config = dict(
    num_hidden_layers=26,
    hidden_size=128,
    num_attention_heads=2,
    num_key_value_heads=2,
    head_dim=64,
    intermediate_size=384,
    vocab_size=2241,
    hidden_act='gelu',
    norm='layernorm',
    norm_place='pre',
    norm_eps=1e-05,
    positions='learned',
    qk_norm=False,
    attn_scale=0.125,
    bias='all',
    tie_word_embeddings=True,
    parallel_block=False,
    init='normal',
    init_std_qkv=0.0218,
    init_std_o=0.00302,
    init_std_up=0.0218,
    init_std_down=0.00302,
    optimizer='soap_variant',
    learning_rate=0.0051,
    lr_mult_o=1.5,
    beta1=0.95,
    beta2=0.99,
    lr_head=0.0059,
    max_grad_norm=1.0,
    warmup_steps=200,
    schedule='wsd',
    decay_fraction=0.717,
    decay_shape='linear',
    final_lr_fraction=0.05,
    batch_tokens=16384,
    max_seq_len=1024,
    doc_mask=True,
    train_tokens=101300000,
    max_steps=6183,
    dataset='wikipedia_en',
)
Each number is 128 + 24 x the weight over the matrix's rms, rounded and kept within 0 to 255. Layers, rows and columns count from 0. Numbers have three digits each.

# layer 15 attention key, 128x128, rms 0.132, rows 84-127, columns 0-127
089152148096119081112125145101107146142116121129130166089128174147128087130138061101157142121112123111133114137136110107103135114146104133083142121113126150141138118095096143131132102129117148165157126141109140148131133104112099151115116133114102152143093102151124140133149121106119112134123122108127074155091154154143125141125107068142101138149061103120114132169128117113134109112141
144140115160128087185125118116157108124122088111137136149149141132133131095167173122132177113110111169125106093145128131084129123115138079123156132150116113143189098107096121151099126140202160127133139116060143110129147125140117128169122083102172136118130164132137077090175140145138141130111151119125100112129152134098121106151120169106074150106111082158132131095129126150096141077141
104130141136146123106092110163143117123121147051137120120069161150095120137118121178114096089118155106101137143094120125125167169105112149135093088137120133156108139108167117092128128198128128130131117128090113141093116124154155109129134122142113099132125119141068142130119100135077111163111098132110120092069150136122130145102105151128105110158144150160112138125101073091100140130157
121120155127147141112122137133083123129077115128124115140130122147155161140123093176153097113155119158127128115140120095114162144096137148144127160172112128120115160141110106113129105127098114138114170128150170143104110127145147103065120173119109141158110134119147153166109159132118127110122090179189113140114126165115128139108133139108130119128100108127099137152141092139167143103111
134123168157108123123101139137109120079157071100128152123126122174096151133160146165126171101113154168114144097082110140138127129158139118127145116132161084114112121127139145121120116166142114128135153126094142129156099090146105098085119105126127104140147147098113117164100119147107106106148150067157115155144128135109130115146118158130079144135111160145112136131129141104093164140131
067137117130130126148172156124108129101143147161154135113125152119122106153137152150112097121123099136136099183133097129125115092135123194188042134104112149131112119170086095131119124134124145075117115165128142135130083111119124138156152111122128155111118173116155109133113142138129153158109103091069129066138108108155128138167156112127137122107152152128090123115127125099082114126103
123137132131118159131116129113168132111136109136141124103148148138144128139123089149143123114150118151142126086123143100118132123126115098123118114100116113177158144120149146152124178109173133117102099137097071103144094143117152137112066134133143151123112158090121094110120144109074135140146108140092088149110149127128103117131131170099109130147141121117133143147102124097065111156136
107111146122161100153132107104153162125095112113159105137123137127120085096132124142127109082130137149128128140134170131156118135078111120096086112108136122137117098142145112137118141145139114153098113138133145150100156140139151126127130098155137119147116131124155128110084134086140105116123129099110125136106136123134164115146111155129092123150085108118190146142119125147119122117119
123150135092156115088121148135147163120127145154117085174124117112131087132117124117151143125102103097129141108124143126134155130139115122149111159114159120153141120121134094072136120109121115094173120152154125106128101122150168150120111112129125120079077163112085132111108119127142103120141139088134137160136125153154114110127115151149111075138096156128151136144088151126106099135150
126076126129100131126113102133155111098122134079073180102135108157121150095141135186111138145135122149113106126144134125080125127162142128127169133114127106113114148128149127122144146145108088125117152105153132147165097100134095162133160138140121136101094125128133140104114155166135155128125157073147090142107202175147133100132120103115118140114115107140119154126145134108181150160143
127125086112123134149134116155130114119133143167133168120110152098132112147096145087105102153098106153099109131119102127116147120164116091136123157103110146116117130116130148128145131154154110135143124189107106157140157117149126115083113125116128141148115118104143111153093138131099150144142091152108138104127151134173152130135123119123098127129148099099146126144141161146122104119131
145134178097119138111128157149121142135111129133146140131104142055147092108136147150150145138140095122152136170139117148117119151129083123135114130085123155145124130103159121126171148160145123078150113110116101121141145142125060155153115107135117127161094182141136157127105133124128095101127119081138140147148139172106151144071125086158115153111123131102150152148133162133160164132141
125153148143135124170095127125149127085163184075143174127116139090166143118102114150103112136147119145126176153136077109162104102156139137150079114132140158106148125161100117149102156162146132157133130107120075129129132141132093140151142126125123105168166130151119124143152128145161095157099103112056157136100131137116119107098138166117181147131120147152116122161123094061143140155142
134114133130091150118152079073138167137123135130185092132149166120131141162163099121172132148068130119096121129107091179151115125160138109124128107162119119087160155093092159166126143108146097117122127099076128134154088121109122132072125131099135130166144143141140130151159124169098118120121086118148151127124140105123102169143087129095134121170159130109131124151148094146130168090109
100124133156119146123090100157115166151129148123132175126097120152133101141093075122128128137118141157145137110102099124128151137159151130138063152162094143100125092154132126145095111127138140147092115122094100173101130111159166130170122155168120103108145120124124149148085088120103115124131122126107124140156134143124137123092096094152128113075125126136111129147139137144128129154109
132152139138100126105123124132145125131123128111120146107114147130121137126070167130163110135146134152139119116091166115082085149115120136119150106108162111157128131128136110136140125144147162156112141136147115136107129104132110068114144102129162131172118124111079120140138123141122150108132168121103111088142068110139125147141152131085118119139128160138136138119119077151137127106131
136141139177171122152129124097132157095105088087154135113166157143114127129143093117153134092099118184113152120136124157140129157120101140141117096106120155166159151119136092123101104156090097127117121122141138115176147124125104102123137119103132139142151110096217112137136102157132117125156103115132166128125074128150160130112121149147137131147142121149156157163150134138154108144117
122135076119095135150106146116103116117137172129162129118127112124152101151135122146114124090115085097143138149148103143120147104143120166122132170113124094129111104132141161113134114162125096147094110133055150094149143151126142098128116086131109123114148115107114129155164104144124137100123141143115131128132119129139114101118136093156141152139154144113112131153103107143154155109116
141151102076176112107136138096085119110125127132133096161120155153148166146106084133111165177102110134120196094089110085149110107101090144133151145141131147111105117150106121122121108091143153103082139118115122135136124091133136141121110119134105135115117109138128138162140147150114079144136103126152124127108112096141138134109148167114129120146146152135112129108130134116120137124149
130125163177131093124154135127162125108133121089128138125171170129145110117129172133172113125134134162176130091112141130133120115137165132102158128108122133113134137153122116128130138133153103138151152124151109114127124107132103120121181111124141157110148107120122110155104141143112094125143162107117139133136134097127110110171134126113156139085105116138145140144123127116123109111126
123162102117098167130142114156160131100125125144142129121152109158111090153140142127150160078116115110140088096136083125104118127114113136135155133095144102156122131112141139084150177126175131154143110113104118123123133113140146066138130068112133154109150128131113153131162129113150125136130128102139109145139131102107130126121141136133114171140149095139158104156162143108131147157147
107170182098083146107141110157102138102135116114097130157128144087125115145136129106117095129132178148126122162136130129108139132126099133144111131109078123178107113122111147113134117181131146098145117119113163126142105164134105088127123157128118154105124081115101144117121091173090149141145161137150158127130105143167100152168123125142127116153136177163111115131103129181141102133138
171127136164122174145119106127137105116149145111138151161114084092108183113125144134108119122185137138119121131154157096165109101122115101143128139122101111142146136112161111124148128120112093129136155091145122139149108134129112118126121158101150134152146119159109096132127076119142116140121122168100154151105109105138144138155129129166167130130142125131139099103154124092129136093144
095094086118166108095104111134107140117104102124095098088136095162105128113134136152090180087165195138129127124083149100129166132100157085126121125180168126112117113082153129159131127151121127129141136136151130143112085143123151136153123127131115126170083115091139155148134117109130178119152176175127076136127125171125148121083161102117153133111127144145093072092148163122088123122130
096124148156100120147154123122144120119112143117129108166143113100134150112156152086098136123128092133127135086074107130153179130097104152125139156122150115121132124111131121109119117110098147100134105145154115151118089129142150116084121139184148100125119177163140106174119141109152108126148111146088136155155174131112159120106139177162162163142141132154110130145132204124113139091151
143097112132108116136131154141099123143123142113153170116100110135108139103116170149126141128157145131131141138117142145113134113148156097139149118145146168132126133168116109127102133115087152127115146148153156101130167154147107147125136141134138105137142080141146132127172129116132109110082135118112134138174167107098081173138131111101123111112139173104156147138132123139103110128119
139173088120141200108119138119121104147134122136165181118130145177130158175128107166116132088074107113165124160192098113116100142107109139146138134112081122123157120120149162128131160159113098140140093139087172102156105158167121149163142131089150127130131118135116118148143121121141099138132114138131162170102152140148099150093092140137150139113112128120144104143194148138136133164148
119121119115124140178092113156141147087154115108114164115080163133130127122126141106174110132121103164138081092153070113130118112082139101141159125127119161131120097128172131142104135127152133122126093121154131165163121133128104057129144120154165095133167136148101119170113128109132182078150089122086125102107129058108140101115145159130109133103120136126099102132090155149182137104120
153152111100112150127084142179157113135068152145121135095125093124080118135142160157106159107109123095141083158159146167177095143119094103125133113116138118146161133122132120122145142132096142139176155089147130096102099139158137171151089136124123133105121075153123137126136111109192145110115117082135134149146136125105137121146103111135129137132160084146088158080167114146125149158119
148134113122146148067169128133113115135149114133129118146123126152112142119132096132140127178139150127130140147105133113132120113114181137141152147138069157100136100111113111139137122132105110109121131123122111134118127114184118122140111160111106146126084123114171123125109155129128102144117082131137156182166110117120117107110105131129146142127117134108155120107134163153147132122115
097109107161116133123146137118094140117141160167173125140146108103090157117106111114129064131144128116151116119100148126128124111111121119142179153134115125092115151126133117159131118133136123138109089160138139127160134121100084144101113135134152099146140121179110100136097098137080102173155122118112118116145143104136116146134151131124143147121154138146156126160151148144157132111078
154143199116117117079116176108080145131138162162108151164179139130115132139117142163175087132110123151135101132138140120124189143140109152137161149153110154112075077128171144133108120159130150110140177092186116121087119131126131087153097140166128105147128120142119162142090089146110129110139134133130103086153125162149118106103132138116131091124149128131082097165067142141119081101152
131130133167128126134118138085120139088138143101118098112108124112165178156131150152106094095102104117111131173072109115098125127122097120084143109126076138140115106086150142084134109129127161140121128140116131131051156155112147099117124105147118121169133129112131143109138084117094098112110125148093132151120111152132146140098127132103138144131138146158158092156108137133128102138151
139151147126138114160130150142176116164136076097107122125085102109129123105176128123155206132150099150132055073127157156131142131125138097150150128154134124141141152164158162103146121145151086145142082118158119163118101127091142184137142160116121098115071099059129118099133116108134117094116167130132127162145119125125146106135156106164104136083130123162116141144123168164160134122102
124134098103135137130154145147164165124108128123118080139084087192148177096120123158120150133088127101189122154081121121142109129140156138115102086139127127144141108150131140148131105141103105131129101169093111100131096123104149127111143089095129139133144092150129108104169136137145100147148114138089108113128145158138174168137148098165148148109115101148126170142114107149149135101105
144102108129101106144137110135121088134150125129078150126142102081142088137139146120127113134099115089130129141096145121095129164119119124118108145155176139108097132119152105157139141128111134138131125107122108130118118132149138154103159097127145116166142120113088127122090136172128116097141124131124136096112144131145072182171130139120130132112150100111114131155129137101117069130188
132150149125180126142138147117132107125099107097117148124129141111100100159117140143124135151135126132138107141128138101100110118128107120195151122151141103123141127093162122156122125089151157096141116120115101076116129153103115151104151111137117157092160137132144166137165117152099132171132126142106170109148111125106122110115119108128106102114106104076127114119096098102119110129142
111096153113112097102123166146141155133121106118111140147119125126182086183099099127149156108126125132142122101128138154156139126129125127120086132163123099127112124077156150198107128131163128147145152133138098099108131134111130123124131152138134088148132139127113093125127151110150143126133133130098136129171125103150123124115114120133170153100138121115143135151145143167125139113105
142131096120096096150147169098113120167085119134126144090154106147113130118159112108148073124146128139141130113106155161155158119170128148126133131140121096119134142082114145092098145092145107155120087149151145147114104073117179101030150126129121115184133101086152128162159147126137116124123143197131092156091128145092128117133129085076141135144105160120076097140126153145122127115087
084120123131146115122147070152142164138162103151136130154170117108134124174116116096135129110131130143147136128097149106124131128115146141123118129152127140174094130142118125108127121156145161121157130145148131136115139084132155116095117106130120122153126163123151133105157144126076104140101128150129102133124147089140117128132082155111119139145116077100126118156133150127127126108122
125165145161129155124145123120167125136137159106146114118142151122094095140114151123116129116121136183160132184140131118143117148115135124126166111117139172121136143131104128123134112121119106091131128140113104113189131100124127127129105110118127111143140143126154152116128125150127100119111124133123124135129108159140147147111062098147148072142134168101118149138113116140136141146117
164096113133098103106128106198136156143107118133098160122138127095150102084094123129152114075144154158112130120134150147134146147149138108114130129141138099140145141164147132196144130169116094138181142083103136092099140142105109192119122113144127100118131119050064102135138154127146117118138151133134165148105159145107134108095122116172132185126103138129113121107157103082137120138121
193124125150169172113097133139121119134094070141082175116149110175093136133154124137096115136114125149114107108122103105138095163151098131108127085111154109147143157125121122126150154107111159131104182144174146126185134072107139124104124138160103094105157127133161113110169092114126107118133133117138145204117148147093117101136126125152100126120164186141129130181135156114125116152111
115112095156122113137127102096163121138138133127115131087113112145150120121110153133182172113158120091141111108138114143114154146130115088127117075091118115144128176166107117167102147176123137165110126154175123077101156162089149146152117112164126137143193120111114155116143118094157189099103154134121108137122127144152164069162176179126139147135080147123144153120149163111154119171088
# layer 15 attention query, 128x128, rms 0.132, rows 85-127, columns 0-127
073153085131146120111159152146144128127126168174152131133129131116082156109136119091166130081114098129095132082114107108105112144099133089133097154111145121103184101116125172155088124119166188123140143112098116126114113156113154165167136099158135159142154138143128137067167163083138118157133095106131120141146130167136117114118142120081147156144115110070135123066122121179128140124134
135134169093110159141139125137113102073099168140150099114100151097122123100131139134161139124127133107125148122136137190142153173082117165127109110112113112117118118091166119118157153191121123107124116094064098134125107154144123142136122140120157120115148105111083108171128134121124137128142183182111092101113168146148160133081133133142148130136146080165108117156090116119131147140163
150147150099139098090151093111106076182127119125124110148123139108143116135142134130133153161135129161152114140112151118136156151169138114125142122171096140142125127124130137115121092155099112142140077147103109145115161133152074077129115128108084106141082089127120144111148152156103174126108120159175109104109153100142148122126121151114137141114114116156128122154148140138088113107130
146131126116157133106093085141150121142089130104126078134149172102153153132120123134124120094108174136121189128151151165145122115162121107144108143127143111083148099117137118123129147120136117148120110085102128181112131113173148148152166150141125132123135136151099164110144175120116104118124139127139103128138139159137144142102151106094134094105139127137101112098142122137107120138097
109096128176103104148175128158113159135178148147085149095124112116114139152164124158117096158120123146159121159148147135138156146154116122137102177140163104119106143116094100112121105098131131138104093153145137165109123107107124105136159102108143139144179171125120102158168100143130130117147155171078117129148089076114151162143139120111102148092141169121142116135091115150061142118151
139124102095119112166136108108121150075140100127139124148114145139146140103146110157149099124150117147175137136126116125093099173132133114086101133121105110136153160109112124132153125100163138119087151080128097102132104143125149177164108113100159131139139163112075156134143146135123086120137130141150097135139159117079136115137134125108099139160142108141146135136126106126117111134146
125126137108122123154101140137166115097130156133162141123153151131096119119128094096131155101157104116143102142172143173131109137128120135166046102104135141142143120073126122159143154118107137091111097144126141107105126141120147105155132131161142140152120153116113146141112139122160162139141133119164132099127168128155116164119134168084121149167129105121158138139119119134139109127125
109119126118151116106101131165135121115095138115128065105146138128077138100126123098112158141134103092142158143147108165175098151139121119078078128128149125105098131149122093118116091096122129105124138115150126120159112103145177159125135117128100140135146130094112109147072131153120110085150135126178120122125133096121166115118099162123126139148145141148138119128103139117115115169092
117124115083142125120127098157120096145120124117120183144135154105097118105087147179128147094095081138127165145123135115074136141176123107105141129120131108141124137102162138175106167134119129100160136119119122108146092096147105115095173120161106107112125122152130118080165132133146122127100113102153125145136111166122176132080140091126141126141108117123146112100187146159145119149140
096143117120124094163138171119147154143110112133105156103113143093125150102076141126144127127140134099145109126159115117081124172119132119154150114150123104091107163083142100137142120122135087184147090113129157128120120088124119137097111135146147124153123103100134105125118149122141116149155150146128137103134099130139151129142131119163112093119154094143147142115139166151115146148104
114128136129125128109100192137147127138098152138099111138112167131140160094127142124140106143103111135085079178153078105119076130147152115145161165105107150114124143089117149138148138132152093108150141137092112124141080144119129156143120159153126123122109134103155121166151134149179109087127124123143071122143092127163173171105130160142138083133134144142103099142088100141147083104123
126114157109126135157111146148138188102133147144135110151145181110134109124100065143088095135110103152117106099123161062159157131102142172115142135092168155127102117146115094094133146136137133089095130128085117115078121137118130131120125120128129098140148098132105146138143104116140138115121167142076099150153093128146142174191120153148149119090114127088142107096116129099152133146136
187110095115126146114165165140140149153164098124102146164125118110157083105147150098134116136146158122121133104132104170158112113161145120147112108118116134080155137142103132109148118116162102120104135140094115135102106145092120129089139194097112157102163086136147128120143161128128137113113135115122132137143169124139153124166133080100181107175122159122144135144097131170148160110078
133146181096112149113109125149094127132142166142100148152112118136152120126105101123112092133134142098213138134110162140118159112138113142153147149136115154117111083144117148153127140128117101113132125121115113160128092183142155129174133128131164095146096091152117138127131147143135128132185139183150143130112142106132116175132105142126132100095104173135121153157132144127107134141101
117149119159144136152127147114125109111119141088122117104118152098156133126119159142121145098118200170093114122161124091103127117133128141089123128101139112121126112103170182152139180155130141131120123123131156126129148142092143108125115101123090173138120130112079138146152134112120148128141120124098076101130124097102090130158136137116103156110116125150143135113106106135108096118127
159149135148106129179121138168086138149142111136166115136123116137125138126129136128141135126112103131110138122130128137114139126139124125196104127093071124146135149137114110109155117144092143159087117147104141114080148161135099142164143177117105136191160101146113145145173119108112138129186104070166152108107123090158137146133101138099110129132137121133187152176096127109162121154109
142128099138105110148106073119145143131088144126107160125116143151154121139103098145136101143100099102100096101151120159156158143138153136157136123087119094118091163141143170102126097119160127153092145133123124122093117145141117122134120105128143123122143105121123120117163065137133133110119130142082163147136131136143130105153127112154095132108112135056103168164106119148131122176149
121114150129122094111157128083096118116157111096135120152140141074147163136139102122115129181164147125125177079146111132190149103117099126140133138165122111138115137135134099077121125124155144156114122134133127134131164141138123135114100127097088130178122110141135158145090104154142110144135107117137137121106118094096128128120118131134163137134158127120098137135114123150097138171100
104133112139110140155098146151119099165140148099123102131151132131103140124126136151132110111135118155136124142099150087134109146128122141106085093146140153118121124132133120177140122108154136131114116117140158118103123084119111101137149101120128132148123097162117143132144147088137102130145120099148111153145135141139109093131097117123126137119122131092146137081150127136141115121134
066152126139131176114119117144160153135143127145126127156164157157119116153131112127158118126095124111109136112124085110139120124155136130148095117111113101134137120118140184140153159140144115132106140127146142120141103107166154113117130142139137139118150134131162124090140147114087123156118144133142126126136151161123136114161119135121132136128169116151132135154143148143124093148150
145158127117113086134147150168128170105132123084112077083106126102141142170152142142112138140112156130118138146126155145104122136108117163149141102106127117127127142148146160110101124146131109112125141075125167098099133142116091190126134103140096154111115108085104110147119109132090153106147147155133142127151105120153125105120136109114157090111178121155151134148096128096122105124182
135126130091120134174146132126121149126129127093119099135115140122114119121141144154092143129137117145094099150122136112152121088089162122135127153094137141148133141151118101146126095127102138098110147132118148150147143141128124174134106156157133147113145122147132103125134106142114101132113164132138106145139158128127099139166158114162135124104145110108136065102198107065131146118163
130103111117190122103082104108119120086101109152129133166117073132141095123125122172120167132104177074132100146130130120121112174134132108124153128130141139141125086126163126099110117116115123148111156145154098164142152128152140146175111098127110143124123114186106140109147151093154118166119109121120163099115174172105147176112123129116120123121118113159102138152166129139106116099160
115149131129098098142140179122135133130107121163113139104163155127109163124131108148129099115081090112121121105153106126153121142145119117115185136126131096113088145148100108132110102152127134105131141112125105159107118069150139151134120125156090111123165141163104134154134142129112067139151128158183121159128179137156157135109113151122130131160149127146097129110139109116074151095147
128136186145132171113124098109101146151109122144144107116128121124115119131142147143139103117128142143102125127129149122124144137099119096128166148132172150125151162129102148135137123068107139115129096107157130109104139129090123128099165096143126153093120142140143148131135147154139125106113144139083132143136156158109155141096147138159117151109124144117099112124104139144142136123103
116155115114142172088145113146107173148121126116106135110081143134171147148133105112128114089114104116137122127102136138158114128109154130136119156172057152122109133132127160081140137130123142088062177136102179081137138139146119131133156162123149080093146132141119119116101092109132146105122145095082129170132082131114118166119123103132102117119118084104123127184157147091123125137152
077159108143117131141091148112149118126138169113193184131124182130136110111133128188198148077143113139149110101121142075111113116127142137161127119071115084099131093138166109128120167158098113141130141126143131133089170122133084136156098139138119128115158138119083132153151118144112124106139143154125144098121105102101166121130141135123140143114133141178130120127116153120096142102142
138159119120129170064143130164139080109125157178076155133089135153076098135110137122131118133120093144102113142114108144129102144107118132133141138126141152131116106134106168135151117092156110094151176136186125120110116126134160126113147164110124134089099130139162149098140115115121125173087130103093118175182130172147134148142133128136141150101177113146132084117161094131142107150130
123131115114113125046133145127101131164171107075128125152119074138162117139141117123126127130129119156135165130116122113151114106163098144156142121151100140146164157100125133142118092098112136129122135129126127134137142135161112142084134172119130114179098092123130120120121111161115110131140106144130145108136114114167117113105097189156143139144133126066123132137151142101108143087122
149159113154132102156164131113120190170149132109086139123153118098143151150129125161102124115132139122096107103146141138101114075119122123121104117148121150128154167139116122156164121141112158126147083137119126104151094082147092144126079147161144131121104126137147103162103128143120118076105136111127158140140118102127142150125150102175135118096117151135114142111105132116074120095122
159153146131152108133139104151117118107130148092148115126176134084125165176111163173162151171149139118127088137134175117134103135144127133142163093130124134088089119221188103129106080118116129142170122153166111135141116143134103091120097102124142094145107131091094114134134161170166096102155148155121129096151131133157108100110095149129154129130130150174115111110084128095097115124156
124162124109148145144136145115145133096117146070147105113155141145130174136170123073146115090096130102108094118141133127118130134139159144089141109115145135125093168147151122132124134179134122167099108113107161114111141163070140118147096119134110137136107128106109072144133135145133112149122136113088106095128150165186126160135107126147126098105133070169118139169140132128116163121144
112132127131154136137065116127108071130119098102132157137113102167128124132104131160157177080111100133120126127114089106135094132148149056122093133134142150140156152149142109141126178140138121153116132119138160154133085120109151183204160150156130165130117103134159123100141142138119134172137089126152127149068117172129173093120148173103126169112127119186134102095159112129128086140115
101146099148123080146153116112119107136114147183113157123097155085164130080146088084168124106092139177121158127107117129161115100117109158119112138142154142158141163123119113134132143100123135106111094117173123128145096157129189126118109102079107126143171098097131079163111083099151160148111074149099147152104128164183086170153136123135125140111064128124122169147157125132155140162123
143125145202120101173151146121129110084117136151124165120140146111154117117116162109167125114132181092067136148149171116117134139122173141091128153106137158084098133100146107139147137109137123112129141176154132116165130077114159128113127091124134120108135120088133143115131150128121111099132137093127144139116095146118113130126122109114143118137141135161115112110163148120119112131161
100130123185140141151150155156099169107132095146152145113131117114160108127158143097119157130147136156117142146119151121142111152121110118153117181122139139137123106122153131119153133129171109147119129118168117112145133135099123107099121161117145135115169103116146116115136136131175131108129094093137112094129100116097143110086141135129110128142129136152089093148109137082116136170107
132112113107140155137128109150133122116114107164103164102128134158172087117107104140120114111100140148156095155148126111173101150079144123121142158127126142129102100125137109140141134108124128140133164141122115103120108140143104124179118107125156131108095134110139138126110155077155075095160099110109116142145167118164122129141113117101151101144117124141150140153143094169094115114106
197117129180124128152089165090103139191094066121122158122143118154123132098126157106156123122137122156188087126080125127123126130152177125149133083173134141151148163138138163141075156146114127157099134091121145116126158082138145092099120110090132112082114115181132118161177130114130108163097154115121114148126175130114130140168166135101124175130136092139096140133131144136100133119136
080142128126143101150121147085147142079162135157129134113160112154111130124129132154141136137143141120126133110110126126145119106107134137130100104093103149127134110091120145132147134159137115129169084132106115113133138141135129108155159112122084110153176137103167116128101178111140086118167123135144086092119142119127133119101112104099141160152129110123167153166137131123084132122108
139121139172117103142110169158133162129064167081126109104107120114148142102123164126103146140144126125101098124124120152150106136137124146139153115107120138129153148128112127099156104137123108102100154122143138110144093142117138103142172127124114099129157111152099158136155129151148118105169098140143147103121109129107143123126094105156145127140125130092137116123098127104150144116086
172110102146142172158085112158177101103110156170144169129153152137125108116097155131125155100124143166096156119105132140115095163110111158147137140132173173160122125105146138155159164128140081151169140080092148117149103164148092165163143123147148105122159118141157159153097151130194125108139163079144127179137148145157142135131115139135104144098109086136151176116150149129137097131158
148166138123166151112086109130091146113142053094160123133160147170123075149125114130123131134098110118123153148078107157094134132142101101144162118164121120113134151135102112156152172149131154134137160097139109137152166127119159102124177150134133107127127180130113144104095113119099122146145095105173120148124138178127114121109156085126125103118146071195160126118145139109125137125135
110148083151144161121088101108092121084125109143158120150107144181115114136117121124137136090098141120152104110148154101102158181109125123105118092131128104154132124151087126145119159167149129162156095155154158119077125132105151106158079127143142133148169194153124171084147121101153143106100128122110131144088124150112168141119134136128106172092063111143177153168180139111137108188150
# layer 15 attention value, 128x128, rms 0.133, rows 64-74, columns 0-127
111084123138153138134113082086164154126143105153122131133125136114161182152169157110198174098134085135115157124113143132108087128108141142109096151090151142128094102132138074162136144106093154152111082123148124087132124113109115137132113152128134138138171108097181149120153136161180175122093113164132120162080123118074137121146119125137143132179156161183129106135145150153149117104187
142166125161107103152159090118108133091106140121146130101135136078140176148102102152112147094137107134152110124097156107195113133108115154135129115121125131111114070099130069131142158143107134132145122107130137085128158108103151157138103097082166119065099093103131128085111135089083185142078151119133109145159170152150153135183116141163160119178141125135159132153140128129137156118136
099163096120068115140111130152131168164120160056143139121137076151108080130112120115105141107135099096132132159120124134115144080104122140077132129174114152129131123122125144118151144143117133115158119138162101158123114128105157114111137099153098169117171148151122141128145138082150146133134148092130150101141155110091123104141145088132115091115144115146094132081153161162116109149106
109125143149119160117193158115128133105139140143108163121135129178116173117145114102143158106116102129107185139143125106050154159118185122093177090154112125124160104147127141125124089154127148117083122067139125126137118157103140104110097095129108164142124139158121177128126173144104118142173145098161130119182146131115143088113143129120097099156173113094155102162122182124106105109097
130107162124156106109203111119112147141133107110143130136126124135116178178106123116116169091171111155145131140100112125103132138125084111163108132136093133074160121092173087197103123110127156118064143157129117106137091163115097081103143090124090137109145132116095128137137151137155116104087142109100195133138132145163145130145088087153101148123133145092096112134129110164116116151193
172113127128131136160115141152110146077127141134135112119123132111140104094135156138131086101165141097093117098078086119099158163110104140127153117152169112136083102152146143156096111155090140091093122088142117109125124140088132120113125107122123095078175138172134129100086120134127137133136142124159133079076129137174131089141104133167137126144124135138164120122111155121139081088153
100137127118146148117154112134113114112144136119107134119131080086087135101136132124162102121148070161121136135107121154134107094116111141106167145104172102150161115126126155149116134099118112131113102114140116128121098170113098130134178129139087140191155150150157127138133114134144137119106128153167146127129137114110151147130113111107101142145146154144115111091096161113154075091137
126136072156157087076098157124141167139185162119131114168133143093101117111090138115150148122140111171122129152129077144104104108107165128086119109160075112086097109140120115161121134115176134176152094142165171110137179121090156172075130122140129128092149127116145124118161128136083124142164102157107110138127125128108148129110137098105132111109096153154098113149164123121100156154124
136149166087115104131122159147096115150160123135135123122094128124124147110116139132095100131124131113143160122133138126155125159150186148140124106134113116139108159137111080187109140110168122103104141088126162140113137144129175117140137157166136117107141141088135076140152111059110192095144121120143136139121126116176146095094056118118120124084154134115160130085126151129125144123118
078122153071173150154131144114072149137077133109125132087120125123131139148100135128092147144145125107158147177125140115158111138183137193122158201103181095125134114142122110159147092157121103120149187115120078128147122174092132114126129086096151157155112150104138135144058125151178155135117127148108156122115132099087090107141171101151120119107085134172115142140154094190167116163128
135116129118090128141138127125148118139114192075102129165151148155129121136134163109154160129090127131113121141136131134101084123144134091133152116174135122138121117173156131133147098114090163101166114122131148146166136142133186123158113165092166093113096130121103135133088105103160151153138074123138140138129102075116130133085145085090160111122076115059142137131085138121111101110115
# layer 15 attention output (transposed), 128x128, rms 0.159, rows 64-74, columns 0-127
157146132111115109128112143157091144179110137144134134119137205078110096131127113084082070141097164159097096118116146117106163143122140152143155137162114132138153131100103153099147125111145131094106180126128105157118161122150150088138107118128117094105117175192104119180120150090148064206163157111139142128174149108148080140147127115100102106099117092090129148155075116122136154135105
129122146112112098116117121184143141214127156141134100158118147140103144137153179097143147128153182144114138136162105187113135088139137104096144164147132158125165175146139166129123090127170096085122077146120134140128115115138145101122128215169079150181133167167127107133112140166115112144118123140151095124081134163143098156131143112124111155099147094108089145129098121171123125115123
151110168144177136134142110096064103084164137140126124114122110114125160134139121152104102165129191110119190146148142152115126167144101102145122134077140145096128130163139135102101152116107100147112124119103141152143142148149123135127134127128142101122101102153133103147133122144090119121147087139134141127099078147150140152108113144131148141122105208135121126163136114093181135104118
179147100113111124139104066133120120127085134102124127150136097107107112136116112140085143123132134110103075119131128115137094120132066133171085147080134142143071147158090126153139148077092092146146180151111109127131128133131126128062158118105128129104141117128150095144120117100160134115084106121104121154110116097130110182145141140117132139106116119146127129113161105115147123157141
143129114136118115115072107103130132112154150141112148145141110142155122111146102161122122142125142095136099107126106131181116143143158144112153131116131180148099127123070190097139154115135148117164176112108130162112142106106171183092103155146112135181102147133127163123120140111118112136151131121146086160131101127098076114085111187121124080133077137107158132131101139108149115116096
095084121116163147121143128105095127131116102113117129127118152132128160134109136127116106114107126146135081168156158114165089113123135111090114118132122135130155145127095117110161118064145118150136168164134144153148117133148096155154139172092167157127080114145155106156135135139108146105138076111133108158158155123118149140139167143109124113094138125129116117110136079125132181137116
201119109090122113088096122147118134120110104126105157137094153143190096151108098107073134158111132090105066108131147126127157143136132107126071147156101138135114124149102126104096132141102123125090160115140155144118172114155116109142089119142127132120105070085115121123116107123132124088141151104094116133132095107106095121108121139118104113120110135119107107148134156147101157103094
141142168158118128139142143145067102108106121108150087131174106168150166149118169157132139179117166142119141135161173146158148119173089147154173160081161158119158103099175130089132143119118145063114122121134120121113081170132118102165154122142147101147121137143067144110153159108156099120109161132137150110140126103149107124114120148119134123120168135137151102118092125143163116126150
134108067199174182114136118113146129086110142145132129132186142139119154124151138143154123138143160117139147123112143126136100098115104119095130157160164130103125097087119146107118112140149116127112098131121117129177120146112093129103139099076149138166127083171113141089099141187121090130124101121135169133100133119084104153129165147133154146146122109130126142133111122140109155110169
151118142129136141105169116086162107133167127145138167179092131174114102153128090167132090116162145151121162106098080139144155113131123087148131096175080145124129116122101158117139191087118160159152139134100127157118143128212160105168135177157117116131170140133119168136139156111040118146133115097166109162135135150128153150115107130080145128168143103070112180125170113097111159118117
113114137097166144099153128122098140118134106129118159139151115116178104139123126142102088118107122138128114135098137138136182179105131161156119131104138104131119122106093126132100154153146122117089137100107105159086063128118106160104201110164134111151142151091081132130143091152082125127133149182089118124118162170147122137146176161107118148135173138197135107119151090148136133134156